Weights of a small transformer language model.
Training: 158M tokens, 4183 steps.
Each number is 128 + 24 x the weight over its row's rms, rounded and kept within 0 to 255. Layers, rows and columns count from 0. Numbers have three digits each. The size before them is the row's rms in percent of the matrix's.

# layer 9 attention key, 64x160, rms 0.154, rows 53-63, columns 80-159
095:164131160167174135142124139117174124136111141126089148157116121103196111138098144142119142089099142151131131147103110132119093138115111109159087105132121155130100134071094128105165130096156142164136143144132128144138136093117127115113143091
098:141168149164123111145111133128146127115095164164112108125135119177142130125110110128072107129112094152156148117104145145184150099108133086109103192130102118129134136149118103141134090094157120143156121157106148138136112139111124109140127121
100:079142131147146138148123152137113122150113174139137180142090115123133115138111169104115142112165112130158102140140143132129176090121106108140101142115098135082103095149164097137097139134138157106130152159120153140170118114138142126139141109
098:125078130133098183107126139134140157129145152143149102097077129118154140160143119157113143146177160087156139095113135132117153151090127129145169159149125122103118096082150124112103099116110154112143141075129133098132117147161137073083128130
104:168133124105108133115136101111120097087164159122193117151160141141088151099161133089120139151165127101120090187141129097128192098109150114095114123131138103141110145118114186103114155125114113127144138151106125138116124117180109138110111166
108:092101112139148121166039122128112131111117132143157080155170130125156106138129155065143116149114126151162131133124106113119089139150131099135131092142144116143173105158138096079095127132143150166106116121098141118152166151144174142131101080
103:082175112113162131112140143118049086130129089127136147144113130094156133131115130169130152133097134088175120146095100105105177117139133084125113133109154136120136135141100081144115078142119111143125119162137106141133135153133164109050149150
096:130135122096113144117149122113085140115124148112092101149089123168153112135078141118129141119105068090080181133126130124102115125121110121108095134128171177141147135141094138123114176152118132130145132112141142098152111095105101136189109112
100:109152129161158138084135098140156151109127144102105125131110139111152107114096126190109153108141133168122118150152169139090145110077121096146122156114130116153140158144071132134122084161130112119149133115097118125146164081100126123110127101
102:144122130115088128137136118146134130132152097118130137138103141089145127128110124136117157120147119141128164161119091142122112124132131071204135123137158132142142118136165107137124154150112121134110123159106128166153139146111175154166114149
107:148109119126093128130103150145179081161115128129123118104140126134147139119122174112112136155116125140140140093099153119135100154108124112141113074051163111163143166099128146099145130122164126145142148107105107143116140113081111105160150163
# layer 9 attention query, 128x160, rms 0.159, rows 54-63,118-127, columns 80-159
103:128155140136157102123180118113119132134150107134144079107104129168131179124148120081140132132127112100115114134104109144131115143162136143123108094091179151149095111118157132172134131147097176150147131118145108115132202150119111126138135138
087:112126126089089091147121130125102125100129140139125155093157154170130147113193099096157162156130096155106117133147137145166120173114131090077155142100162133185149161145111147102115133153117135157105128107130139159131129142097194098169135128
095:135179142085130125124121140101144089142115101093085109130112075104100107154095099134077117119195125140115103151116105101095129142170115103123125129103132105136156099169142133100157119141118081155122143125114130100145098168160104146150139130
096:099151149148146093088163120174113132151126142099106147133113139104093127116164092156151161104097124121128122108114144162120122117088135141115143089133098093102125100114127134136165078122174120132124122093120118140108160102137119117132117160
103:136139118142096138121168128096185085116142153167120120090077132154093140118128129135121132138180093114126103165152153145123109114189138163118119122131116146151112143122131146097134121145094119161127163107137102113114079124121123090125150175
099:122111130147120095103143117166138142112156139142131152165069160121138144107165131105186117118142146171148109114130125146090130146153120108153143070168100137142128111153115158100091109150104125134162119136131101150157109160157099167132137136
111:089132115132160110130104124125149130146118105132153121138105099106092127131171125148148132130142152140134079139144103126096140120090140096121141117144102114122145100186152098137127160116112096091139146150148155111115110105124139143085146122
099:145137152189118155166129127176139139128128150132092123123107133146119165133151121133140110105106106138105131091151137097130136135081153112127116166132125133141141142174107154138149109134147075132123143135145103097146132111104104178062116134
106:161162135118141090104145136111122145135103162132162147181142153125102133136122121148110143152131125134152103137089187138135165090145121134099166136146109151104118133141170152139142139090154164136125115110157109117134144175102173193097127114
095:170156122114177097127185161110102125126155146110131096117143102101166112104103133112124094143161151103129139084175115138135156129164115147090135162172190132107073137144164124170129124144147163144093107147121089141116164173077122137131149134
093:108157090110142121156100116124165105190131115108168167123154078109105135132111154128155117149147132120113149124170190119091153149140123160163133105127164093151068107093144151083116153148087124148109137119119120176134117121087105152140174133
102:177151132106159116108126133140127169124144120093105124152149107126126121104087103130128140171096146162111164112160140147121092125121134132158132131119127100150124151164140127122090163132161154132110107148128154102081107150098103109088112140
100:124126133092129107143091143157131124122084132174096172140117120124142129110148131100131141149116154147096116176123107146132135103106148147123113119135123165124103103140169195120104132169094098078087132157142186129123160111115133118125081097
103:142151175126114132168106126121131122110099076121125156110102115081147118144104145149156127100118130120063168116157098156106124106133144126156109136127109121105153089090164126154124114157117115110133157136158133151109131106132173139092163137
086:085108146156129152124124126132140109111098125104134141112134132135163140126163126131131105093165147105111071130105134098118148106134171146122145148115091174111151102090098119093193134097122083080154181150159111165121133137088145128126136139
109:145111132147109103140106137083179151096119159133125063111108123126109135149121125114132134123144137150114117072090179145155122115180128176138113148122112130107121130099156112119171177127162165136149129093133169102112131123133168145167103132
087:149127117183147049134086124149113155109122094143120129112135115117147128135136139171155130170140162118120146149123124125119097148124107132099139156159097106142128152110124122133122120130107142080103095147106100098149124130141128138060144128
107:104113104085087075154118103110089147185122103136142126142124158131156109118141119082145089114115101130135163147118103140124123149139139137115166106115121146134124111127165121141107086154131157141126135130110136118104121110067113141173137134
095:064112137126152125138121145136116132136089150116137128132137104120157139167107105122146118112162145160146134153136115122139143111146154129141137151098059073135106125115116129120124124139129186131147130136142097121101128117155164142075143093
106:116131116129119152123130079134171157119089169110109134096131129140101140114175118125103121133128148122121132117127127171086129117142138139065109170120146126141084125105153099135073101119128125166113122156122131101108125152154163090136111139
# layer 9 attention value, 64x160, rms 0.142, rows 0-47, columns 80-159
104:103175138136141135115118157143083132164152177161143126136167162155134131122134112090146108147121110152138169109152143145154122124144115100119106166134133124143154122102158126169126184141115128106160138080106123116124108101128140145126111144
098:139094102106127133106147134141139123147077170149169132111078106091166144111119124174110148115119076136191139111120102112148129124090140120123153161117109103157151133140136124162116165103112130102121120164145150098118142111115120178082114154
102:104125089095091152124134122159109157147094145111117148192140118105102133162126121116136132111128102126146141096167091130164084093099151130119109100131160148110175115107102099085134121129113085158141147126116133100104129113157078132136169146
101:134138090167118152116122098145116139162141108170095107123103111131143143114162102129079170097121148125119151158131111102155139153141125106111141145092072153145120128133138082130093114122139113114156112141086123068130130096154104136134143123
096:134114135141128112098072134147146137171129103146167131131156194087188127159136130140139112134100144165116084133129131136135162138133143120082096177069122155097108132139139198089144142122164145136147183083109097076106125135105120109101164172
094:137102167160113191149103115145141159187123129094103126114167110100144143146118125116148110129124114124143125141121149131150128125126117131144138146108158127116153119114114140097169154145125161170119151173089130128122096080124141091123141083
106:152040140150088141171153122132114133105128109141093127115193147116160121084101099138138136145149093074115100130141157115091137142108153111143140110172161129145144115115122174109086097098115104143115132115165109130140142106114105156109139152
103:168109123146136102139144111088115138132133133109139163156119116118123150158115112098130156133144160106094157156161145148143152126133129125161150130112154151116086152122164088152047086097149136128103169141149056104136137116097165159132123155
097:105140171162133115108116059135110123107099132111127139165096136113110113108100092108158110136134100132178140125098144149123134123157130117186105139097089111153129128109102121129109131144138099123125101137096134144152135129150087140162166146
102:162162119115120143133109147115127135134101141133098130145156092140137123126134126169125161103107106118177151099156115124159094163139110136136156109136107095130105126153133192103202134110114151152142120126099125144140122166114131106174124135
101:079139093162109111172156119119156131125163101120143103119120109141129101091117127110145129180150159152178152109158172153144120146104105121166106089175096122163148130075096098138120134156132133119147163129103117115129143152126144157154118103
094:129123131116141102165114127137128118174113105153183115091152157123133128138087116148118121111114144143098155088099131110108098139119116128148148095143123132144127151123127129096091102120114111114135078148074110146129144176148115148108129099
090:175134159147148106114106100167137143086092109144105214081124082082122107127097111142168168154094153148098130144120128160132185132155105132121122155136139130129110115119124138122113118121093145165120131089151108125118117136150160128136133101
106:083145180112164121137139112142108132137138134129079160160117152125114126111098160141181100122088140139105112168093116123117144150124123134121086062104136104124128155130131115110117141116111118084129144122110135140140140141109141146145117156
104:114121132073106126100169151137195138098113116115101094131098099091132128142095118136084133090125137153126105128159114168141106129118112114131158137135142120116116120137092119142121141122098142077136075128121160072124118099111122111113126104
091:090143123147121114118081169142128126123104122132141108076174109099154138074146124097102142128129098100106134151126125135105103120131121181109171121122128133124109181149106130093126117143124105137107127112076142120127132113115096089143094139
101:123158079102118099149118107160113128129105165141148099110100115185122119117093156133109151142153080102114087088164181138114125127107124136114090146169099110106074141086140152111102107095108119146090080147156150081137144146137079122152117110
092:175108102160161159173168128112106136169103134119091071143133093094122142146092126156125163161128128141146127119088119125148098114134118149078147132149187153138136162130137157131139178141125148147092177111084135105131120122114144120084134130
092:158132127141169150137152136139125117136111124099147165124148130113132090128118117123175150083193141200118112119139129102156100123115106121171146173114076131098096185138129121149111124113122146165157136145110099168113131140160121082101171152
104:121136152132097128155146113096159142120097155113128139146146100144153139128143126134130166137138129134114095155092148109134133134081124097114155165145111087125067174131143157146135131153097124185133165115085177126150206102125085088150182173
101:081090165111118136102171138109138114135161101101167185129129159130133117118106136120136129131146118114111159114196149169125087139141130143104074134146118144134120135163110106104135142092106137153128178128146084147119141153094087103109131120
092:179141179120141171083137109117136131097179109119131123179137153096153123147157127137108092173109148140101116113126131135095094128139122133083129108125121127143118157136134096136113138123118105134126166142199152119141125117145111079111125140
094:116093133138083114155119142157107131126136118138144152138127174092178146154119105138111114127156162157138126095092113126107110096133126133098166112167097123141131133159087110116114119157137146073141153153135082152126138138181154129143154116
102:107139148094121171133106117111115126130150101129145162127164152155148137097106147120106154136121122125144177107159078109165147149106126138140167132111155101099087111191118077093103155100151116142148095122159115108131097086124086125113107157
105:156133111116113132150105141102117112192104093165116114117102096132162106146143126157106097138143143144140162132109084133099101126118131098096148178183098126128120112123125104189123159102131103101123187134112093174115114110111138131127100130
095:095134136120129128135109130124123162115199154139192157135104164155105153093145122124133094139129119125121130137131097133134140154114146114112140095106134145084082127140088115135132175171136140133134175205142125155115150153123149179105111122
098:111127115119125092105097104128133131173101122140122108118119132108137126129120148119104110156113146126118146144123088136092142149120121152123193133114107119125117123126134095151109120158138185139122124123099119101110147141169148086105135128
106:131148143173153132133136132118094150118107098143172146106111147162149139168102130151101108138099130151150124153118122094095114123146129160156120106147122117139106142177118100130113091098149142123153066094133158136138123110147126134111146163
109:138167151149132147163131101141135126155123097180115112114149108132144131161116118147181123117130132169102140104123119131138164132123126110126108181150144124133091138140108127068108128114154128091134108140153156145123102144098165129106152122
106:129117133131142154110120135120094105131102125106126135130123099145097110131129098135122090139111109160143105159113124106098156121113120141149154142078112141151132176117209115143142122132139103104154132183145114091115169103151166144083109095
104:140103091137130156121129133148107146162104110178107101109135123137138139152137165104135103118148143154116130145148179147151120132103105126107129079138128100116120175123098146115102116182138149144126109103119152100128116148141137105100142119
101:115087124155087101128148089111145113099112119130119111159129133102106145165103159167093125124123104158085117127142134109100143140136125138151101127168111108143108151122173086092113153123134073076134155129157117122125160107129151121145097176
093:206140101142141149140121156132123140188125114096120103142124146094122111106144106116168099104133131097147168101086141132150111140123136126145103141138115133140149080093138119139149123168149105133137076126144114171134118128144107121104131145
095:115143075142139138081150157130084095146106098129084195122129142148141110145145154179149145131117096133109123137149166123174121105149143101172126103137128105131107148120147139109175097119141165163145097127124103128132140143144139119171105124
106:157122137123162169113153100143079100094078167129110117135131094150141115161145134139113143107153110110137138090129125125115125137125129145107115150110149142130128131109123149098141130144109123145131116198182105082117128107161090147162099118
096:151157120146087120081162141117148146113138120139114146108139161141107141147150150086081084099122121176143117135101122116141161148123144134147107118113127119139162120143121093092129119079149075148121174150079115111120130147121149132109140155
107:137096157141127159139080085116105132118106116135153105166088154113191088159087138122123123112113145135146137095106177127144092143176150109160160114132084137124142130162132087103104155143128125109121119118127142125123148136104113153137151109
098:127073089148139152121110114151144083158156079131096148157137113157140133134147106125134134148156123147143139158155135139138138117113135135099086182146148110128063132167125125132099123167150138115108120117114123130146099144118099079110096143
098:191083166090115155126107125139171101128129131147141114111137128117124107131131129120131112129155108114121148143111135121124123120101143108095158124127133113099140114136156142124089121133140120135096141109122127122116126162160142113178155114
102:140168129150071150148103130101135131168112171119110112095152153079100125071128111136117097106105139153126148139143085129093091116114122123127138104104182158149129119131143175079128150156110113079106101134146164159121100133137131093142140133
096:091105095118132114089106193134139151136175101153078178125144154142161115095129141144186112174138131128107103115113121091154168154131135136146160096126111099154143133124152172090134113140132103084119128124094113115148152100142137160139118143
107:112105122139084179098131136101125132071146131126165132081108159155137112094092106160130115125179143128115155154126103142163157124074121129157114138085110116101169135132125109135118147112121111093085161130145175118128140110110128162089094133
099:100105166132101092142143070138159110139113100163173121131092079148121119100146117131167122129086125136144148105098137137138085107129114083124138120104130131125109128101116160144128158158122105111129135134102072115133127098157119132107089073
099:130091139137139078105200113163129146152120163121119128046079122153121124140096144110151118144098156152136127174119100120132140119144128111149081111102154125108162132149119129143166098125141154110142111108139136137137118100121111159142133095
102:118138177112105160184093164147154119082092150142084135130129161148120117099129150114147131141112162160157174104176097148147109124141136141140118113126143125147129113175144097161112148126169175111123131161082113149130132147127120132082130118
098:109170133205163149139135118109173100152132148155136123133114116131092110090122133149098124150113155152132127177102136113143099121102136145150103102123093089150183097127107125073141090138115113125118116094183093131116119113132080114152122130
102:124117172175125079135141150113144120101107151126119138122126119147149147104167142151158120089121123130121085121175136138162148140124136149091153135116121145149180122087130128165080115125129130078124142146125160149132136160105111132082118147
098:105146132103103107144148127095085130126101142146097161139138121113122124144101082112115107125096157154175149113163137128146117136162139136108107121122105146107140110110144097141171082166088097113123162141097114129121083127125165089118087115
# layer 9 attention output (transposed), 128x160, rms 0.15, rows 0-46,64-110, columns 80-159
105:119129135125129118127111135107096137125122080137126117122143112134160169151141172121134118134117168167131128122120109138161150093134110107122194104171155114154115140158158111165116126130146147086122170115129149149121119117170179148132140141
100:139124118152126153139125111092110145155116082116150114183134134121151140174146141102121116077088147146104099120131122161141130111099145148138104135130106131091144120140136109102127191140118110121135099129133085097081147092097130074111106085
086:129111119126101172157126121166130183129145102108200106132117157125136122121110070080104138112133088092110136087148154151147113100124127103124126139136198152083150127137152127149154128131098129138127148126145142129090135119091133100115130112
111:106117123082106086135118149139111127134131140157113103132092090140110146147132137136111118140105155122124099145172128105115106111088117116135116112102115155100111131160116125093159150158149113121154142124082153123100095064128128089120104118
100:110174114161120135116103122136187097174150128102114119128101172077150122147123134123122133112129169124111110133135149137150103175136119123178126146151147139149105133119111157104131173118163145118092115111165120120084133107109140177104168137
082:126146111139190068151133152086147130141133162089111131141133168152138160146111140122143151129161090136169116140128153149148121147123101157119139124077142169150123131181133156165134145111133183099098131138136137123125114136120118145142118140
105:139116096127141122153134093109082117128121093093137069089121140113138107130114119130134141137061097109166111109153152130128112166125151113102160145122167105087143154109121145112152126141101115151136101126163125130062110129114116138130132129
108:150133126158128141133162119146119139153115119091151147115094145133124167163105138118132101150075173106095126126105141128144124109126146118163133125145132125148123187094164115142149095086161119092125101115118084123113107145157111138118118135
096:096148147133138111082112087112097129090147127147163146119098105101155125064115116161131126127107113158122144138105126130100148120143139106164129109143117128103106082131123130109165164185145090157137076153098128124140129141126117085127116075
093:112146087144134164108111141111087090110123133125099174169101098170116144162095148149159132148149124121102080156145133129118145117152144098112129134127112112124076119139099128155131130107185104083149130128117163184131117156120158128120104102
094:133134110102110100086129090138128139134157098132100142100095099116124177124106111118132133177111135164129128120159112129128138095135112118143129123100122140148169108185128109155151126149142152132192104156095141115182082123138177171123097101
095:109125151132136120126090142153149143146098068101130146143096151152134188133139136177137124145117094169098102127141131155093131107101116125120130137122104128114121151135159124120135107138137105104137095118145129146091161095119105130104148139
094:148075113096118147097131152088132127112099116123135151148101100109114156097092150122121120153173113148120115111147104098160168132141139125121106150155139125106139107169216110166151156150164112153168114132110133119163158107114122078114132116
110:129099139115146155094117102178114129110110146148156184114122099134144149117166130170115128153143136114166139170132089155135140135090161098161104133119094122122168111138126131111153090136087116156136119104178152143159152102159121118129133165
094:115139164132169123142130144176123124144138109098155143150091128118135089144112139120097088105087117157147136146170161165113068111161131131104137151118136126134133113127187095146089115102141101121144160118135134113187136155123120124129162115
100:160152130119110120157108129121109154161114121130132115112149114128116141114148177122097207127122125119147124120125098140100107177122120145112102136146145135129125117129126107123128143151140106096088163114110126130172102141137081112089143096
100:152127119143125104105111108129118141146115090150117121124124107133128118140119067122119135118148097140139129108096123114126126165155111091131120147109105161091133114109109142098145118146143112119123123159145124091124145170124089124104161152
095:138082160131127130171151147079107142145093170135107122113125103108153127144129097085086150117125163147165148105106118110130123100148154145137125129146159147120087094107181140099147160096105122188117151133113069118144128110139151104154127145
083:151116110128115152101152123107127077163129147106138120144113145114123099080102137144134106098127131158135170102089142155106159130157130163157144128134132097115115128116132150132097149150194134138125104154139168149128118074134125127111151133
105:162101115159098139126106152094123123119112118164159149113128137101138102136116148144113219086127132141140085120111151138137101100108104109118151134159143115101112132098159134126132130123165116119119162131134113107138145099137074127099151134
090:068127099110144142167105105119147090103132127124110134135159147133133142130132092141142149127091149118101139122184160099085099112154133192140125154136120120128170134077152148128119116124128107119131163095113137140131118109109124131106150166
094:092160161143125151130119136114140131090141102140124134087142111105127148169151116090121117111156107114099134146155173141130114165124119083125128120166116144135165177079105158109162143129126117095124101128133115101149116138103134099098122104
092:141112157130102063115117136082153105146151125092109131139125149069137131137111153129162111131130145144106145120128105132138155116130087118094120132141117120119146113115159128091128173122115105105138147094129104150158097104119110174128110182
091:083147120132113080163093137154114133162157112131119151129112105145173136102158143140128116099150102136098093160103125152075128116097135107121120121145147100156131160103131098129105133120076129126114126139135172127113090107119123112108152153
103:133167109143124145103166162117114116149108125137105115143126120168132133121086130118094044133114145141098115139119093144087117106094083134138128145137148113124102126127122106169115112162131113149101160149089154139109155146148128092108176184
084:134141121128106113138153144142119132117181110142168123135151131095133126131144139123085104118133141125126122137111143150160136143093111134164121142103126129174136144163139135173123128074128169120148104166132127131135132133128137101140128111
100:099178169113124139146052120088189139148162137132099157113111154113150151140167166138114121136120169137123135136056073101121170138131132144141122143161137141130105131150160105151137126137134152087105105128117134122125123160107109146144119133
104:091138140140079107111119112133121129148120099105100127143146078163132147130145138133141139099078147132105137156129119147095130106113161125129124136128084149137133150110186132129134104134120097129142092149106150122179154087123179123126120135
108:114174109145146107086114080183168125114159112124132147124117118115139166150111134158136093126109132135141145139116176126108159093121102135140122173120174139116114136144110098094152120119186132121151108152125133104076110122153118182127086136
112:163135138145101139093117123096087132095125101091142135123099102116108168111118105186111082181150112134117151141127096134124111113097158090161130151123146130149096193126137093135117115102127143140173135135130131141095129093120079101163178122
102:170143163110110134086162135173127137118148108155118148096116155120134122175179153107136137085110120134123136117108128132146152123110140124106115138118132104145118143168138132133099088132139127105101140137116132114110155121114152154110093140
103:100100130078104133147137111148109124155138115144093106133126158125142162166149082135113144122126135087072130120118110107107085125139092146116091143138061093091154137118157120134072133136142125118113169139145124077074119124143110185147139120
091:166133109168158130133161123140104148161111124102148123143136095144106130111128136115132112097109133152095106097152151161129137147138094088097171110165099144101122105131108099124155131135117078103124094093113135175194163131119115113125136121
090:147100113108122135114156106109092119102097086085123094150062137118088117146169139164126141121127141128137103111163147079114115161153114100148121111138119115149109125182178119157085161093116147116092141152102141150109108109143150127149115107
106:137103154076106146120170149126069126119159127126128164145153154109119156107145141170157136131093119144137146085148137152130125146144152119131101116112110107135121093105117138111156110125127075144118124118139161124044117158132134172196129113
085:155136177127099151085094116168116095111139147149138106129144111110110159099141128078140068101160160129126148123138103112147129127100102108078146108128091108137127114154112109140104113149128143101136149128136168093049119088139132117130151104
106:113101129101117105117102147107141139112132101096175117197067146098162088097171120139134092134122162135095150138127128105145135147137129127148126107143093119117140093149104146172101148115141114126169116128159150148169092146130121200127101117
108:173143080126097141104114154187195127158118113124119144165120099110153144145102115132116116096111125142150123118134116109131109159120100073067124160129144114088116135137097062154128147157102113091136152119130128168140142154093131093117137125
094:160128124117128096117122141092144082132137162129148128096107143114112176118092116116154137096163130134140116069155119154106081161158116158139142120156148154145144197135135129119126122144124133127092165158145133098133106115152144077126133114
106:118187110111126133126114109090146134126107149138090086080134131143131096131141152133112077099156106115120100147119110111142119105134130103164127108139160138148137104118158123112147173131127093114102119136134108146045114114129102076142154150
092:111141127122120198105161132103100135130116154139093130119155147140107116143144108102122127174169149120108101116119095110131125135068124110129099122136148149101143132091134107111157122137132103122122121109152107129130094090123096088160120127
109:094151138128114145116154138141126120116075140126144115116134109140157157112144126157113119139156143068087104149127143126169108115102116125082103137128166104107151135099096151092139123106082098155052170095118119116069142082117137131148142106
114:123150139116143104101088111080119144116138122105120079177154108145140119119142124133102094115134130138111123140135141157163125073133090128136126164112100146088152139165075104090147175126158124132178151121128117134109093106131106129118135105
096:132155126120116135114146120131125131111135136130076173117125095139118171119148141082099098168134120103108118144134139136172134126089135089110136125094095114089159104128076151130137134137142092145142114133138106124134103101134137102074110098
103:137146098135106115113149156143143174149120111115112124118118103148131128089106095099124144141126166124120142105137102096108151139115133122129158136141092158144102151152168122128147097196155130135108100112117156166154121140130130121156108130
096:125130134164134130117132100132125134104128117137113085070105152160131130079145085134096135121123138111150097119177141131128109155116134112131107147127129141105150137126089121105154129154151141115138126135138139142118138086140107130125116134
087:104131100133136144105116149145111094132114135129134088142128091096131107167184129117090123119097163110088162124119116131158161143157110098129134125135156141147130155123093103135125106153119140080129147140129155141143090118123136148174105153
105:149146136080068144090122109097153119101116138128127071139141114128109118114145111171129122136124137109118125154120126156117136118141100154178101175129093120144077162139097095138138134149063164144144122102129154129139132119118176111132120112
104:153125145076145123139120087175133123064097106184099151108067137142151127110117106131135172156123108151124094111083142123061148100145163119113112128145133130127093102166113124136142117137140110104118136107099151124108117139110166138129132130
104:126132161082147130077140138125132128087131118147115106111110120157134128098107127117099153121143135111140084136104125116147111137125135130136087131119139135139123076146113079118126130120109095182097146148153160134103119151129127118148110143
087:089157143118148126132126134142158174107133078163109133119134129118132121173144108134105097123080142112140096137154115136181128134142114116144119128155091109086108138153128147118136080151106110161111189121099114145139135126183116106123123133
102:098133122120160115115148150104136128102128137158173115130087131179108134141088183103114075101118136148155111126113109127140137140123160132155144151083142138148113163126138126098115088124125128175115140083116122140059096089133122096101129112
103:112138131146110075107147129121152150117089183163158106125109073134125121123109127141150134121128126121133173136106147122163111160136117151109121174148103118127098115134117112070133088155124102143132161175108087138132126141131126143171100140
098:160119135164126115099167107112128083130141112096086119136117115129126141136117147126140134158130127132112125123084124123130116099086109110131142081112110130127139124105178147120121117080126098152119155139149123063163106112107100142142149134
103:136159140158131155127128116107108107099172131114110182149127070158118082150169159127129146147129108149150140123114119096115169133087152089121131124128110146130152098120191121121116125120120108104123154154142142128161114134126137082138103110
097:139142090179132151078102103091139159124094120081092145177115112128122144156125122123117099144151160111123152127114124103108138131181098114146100141118168120150172102158161091098143097107112124183145148097132112154144155160135159168109113149
110:136082124132160142161117125117148146130136144112174106123103183110129109106118134126109167141127079122176138115123140144132139149117111133148124132174151133125122084113127156136131113153117146139093143125135086084139166134109118081110133135
099:156129101119131166130148103121170120122085156118107153127185122136130120162101142147129175138147138130155141162147158130119117122139121165142148111145105170110168123153087108137144109145117122124136120115172127111161098134158103135095124157
097:124117146112118135080150153146119069126134113118136123127132145136062104104109100077133127104119120078130150129122111109146124139144061134128132105150086099115119057096098134164082085101152091108142165121098123108108128136143138163189114149
096:121158150207124116112086154138126099130145109188106161143167109087150109143115160137091131099136108130133146157144134142138085113162118150102171146112106150134163095081121107122154117096128139127116132100087123091105139103128106124136098131
099:074139135193130100109135147112119098100162138109113101138128139127094127126100183129120129158162125143127152117118079114156098134128117197140133097188114144139137143086101107132109185149104145155116143126167096097154128122145125123095145098
109:126161138139126133134154101164139156110147129096099109122120141127176136130110141088134131129109138154088112142111123176128157083165122182135139124098141124133145154159137127146179131138141107105126125116122126097130184123113171085165154127
094:105119149163132131096116130124122126123125167150106124155144147152122134094101155168137114139129161121141136136092155112127127141118123116118158152131108147163115185163141169155131141125154151110112167139126130127146111133127125104141105135
093:127140146124114128142122116107110113121119086167136119106142154116121135171107117141122135091150103134154108150140139170097115167145166124131141150131099115129141125125093142100109134110103115111117124127156085168166139100130125075164122145
096:162190125143146133111151119101102116124163123129153121124106116147088168102098149157140152135110110167138147115158127154162131146181110144178133126134186141091114150105126058114132095175156138079129130152133136111053083154154120106129104135
112:093158109133120139120153122151116109101092141154119118118174118135125147103156117132101127152151150110130119161115095113128114096101123087136151168143190111142134128120162094153120130136173111117099175100112102191146166155137132165138150162
098:122127112111166143123154178087165147111150146132130105144110116143112140171166067141125107159130139144096120125125150106101102108102130109126112161114141127107109162156107089150125120092089142111114156149117111183132164140169148151101160102
105:157119126186157149140124154106158091133113151131136154127134107138170138147122102135131121097175127119159151145078110126154127121146134127102146127149166129179140174089079139121072152112067156124112116128108132114175136142117164154106160134
097:125091139121110139110113114133148100104192151088186146150140154170112137141150111109101122129102121162122147133127131160163142114103101110144121151115167127124154111047186135123131123068153107119147134140151110144149138143158125116079138133
099:138137146156108154119171143130123138173191092121123114166151168138114148143125147118147121122107119139135134161147096109128122103180116178149133119133117124152155135152138137139115091159131122107140111143158164096096135158124136110113163128
107:106117143156126145094131099088146141089120101142122109107106148129110180137158082122144104139126113125167116182133113118125163175124113140139113156118145169144118127131103162135149128112135135134129169153113092142129176117136121096080138101
100:099114111102145177165132121106103126132128102124111115128109155118120075163109162186125124128112127183126171159120137117131136070147147113127130118098115109125162098123099153147121142156109115090132133102132129086134105107104114159133157145
107:135120165171113154105154119098165137107142115099129135128127143135114132116144143099146151116129148154131126158108156124098123146078154132129130076130092133117108139127126166160112127145082108115132164114132144149093122121150137144112078096
100:131094143166116129101127137116126125182106121122120116138110151165135131116079142102100129121111094116148159117156100132135145112106124123146151151107114095154143109193097147153135114140117081168124088119157119143168158142130123117077123121
097:121127120139151095107108129156110178150188173140136151119127156119126149109143146135103142158144152113155102059134115120106112137130111152141147128120131146125146100122137107133100115141162148094122103122121137099070141118141116088091113088
106:171147135192146126095122103106060083120164108113166084144136138119140109121093124097122120089133130139110149103139129130154135077165155147133149141130099091138154166144107114147118151128104175116075137089129118116126166127101145133152131093
096:125119167101130137121118097124136147163141115131173112123181149127138104132130136090101113123124095072081122119160128139135158139110146110164094182121118088121134177168160127128166113161138100143138113110121112156103129135146115111118108155
106:130123147097177141106135077115157120107098164143171108181133110144111157167128119061139145114169144131117139099140113128114131094115149132137113089110105128079128172128086130101120130110140106168123155099184124142143094128120163111153124159
105:133135094117101083078135146111100165075136123094107084130106050084134107150140141151149104141174168133143096131147133097124125104090109125126145127149152143101139157088118164152154136115103141168123113122122121134169133138147105125125137149
105:122111138128097111131111112115137126142058157128100125154171148138156141124106155160118116141126121129176138155144107111179133182065105109124142145105139092129135099153144125132132156127152150118152134161108120124093130150108111168146105165
105:098131113125187092138131151125120121109085177144155122138115171103135132119099081093135122168147110112163133127122085150125152101144141166114101120142146091147150142116074152114128096119149115163132094117129124092142129122124105143147112121
100:162105139129102164166099107126096108102103119191105080095176116128147110119107103134117137118110175131131119133101138126150077089127139118147139139115159176123099138160143125116149127145131110102111118129114132167154108137134137134143120084
106:093160094115167090051111126140180150188106088137125164151127098134177123132137149112091091149105112154145133119087107082104131116148150145133131126143164101151149137111106164109126139151136132145102096177106129113097102130128125108113154114
112:127110129141129084141113144116108135148162122103127156141104154158138171146113153168174127110104150142133173117102128092153141106143175117165118125094122139145152084110158137106157136132149108126108128112129124143069106140111126104125172185
101:110140155147130059138149109110106124140099125115114125111139089129126152146135109113127112124116118194166121143098150144145132104118109129091125190138138166120114128128090149105123159078130111146163119112119108102177094143128161149083110117
104:086124114133150128114127123114108148105160091113126102100118134146113084146111152165131116103136104120103112117119090108133168130130141154120090138126159107138140093128114122112108166145148094133110159118127134156087137161138135182150116157
090:183111144149093100126101114114137122130097159107143105169178072121122141120119127104127157112154151147128130130126146104124097124089119096110136119183166101130124115086181141125162110144099144138126102133128138131101134159150137137131156131
102:098109130120139106109133139133150099103112100101142095133109105122118133135109181133112106176158128142131109148136091125154114140125151169118142100165115094115124216106137117124103127122111147119134118109113168119153120084148134134116148163
099:131115138112125138107131161093145150098115124094151160103141137144147134101149094151143136137141108111078054135156129139098168120117177164124150108126142149112139138176146106124133120134121118133142087096132124140159154113123141133160159188
096:167087141112117157099074166147113146129139139136158139088113132140121094132091089105132139083148121181089145116104141127108162116127130148147099150104085125131126096096130151183110123135108147116166140114124147155164122153109157112115078151
108:119155116136130105140150119166108139128126131123143128096140132124106112112139110162120102142128155129131152126129124152134180097145147135150148127120126158173079107133119096078103089120082183167131139110181125163152130091115134086165116121
105:111096152117145164122159085137109141144112180136124129136127091150083127141132129124134137122134143156124139139116100137109117102175138143142078126090148156140116113111131126133123148135103131125125148108119121119141123073118159144131161089
101:104128142114126134144122092119130121143116133146129131139171112085111118116152122130115136116132131165114139109116078117157094091086140127121143105186113143117139112136131139103137145106119123134130076159095166126100138142113123149059143113
114:150179138121122137132113117157133168162144105132141127135173104169119142104119151122111105137103071117115124144125153132123105143142107109134129126113118125134150150074184166152168119157106091135131145115138125149142084133066137113105160124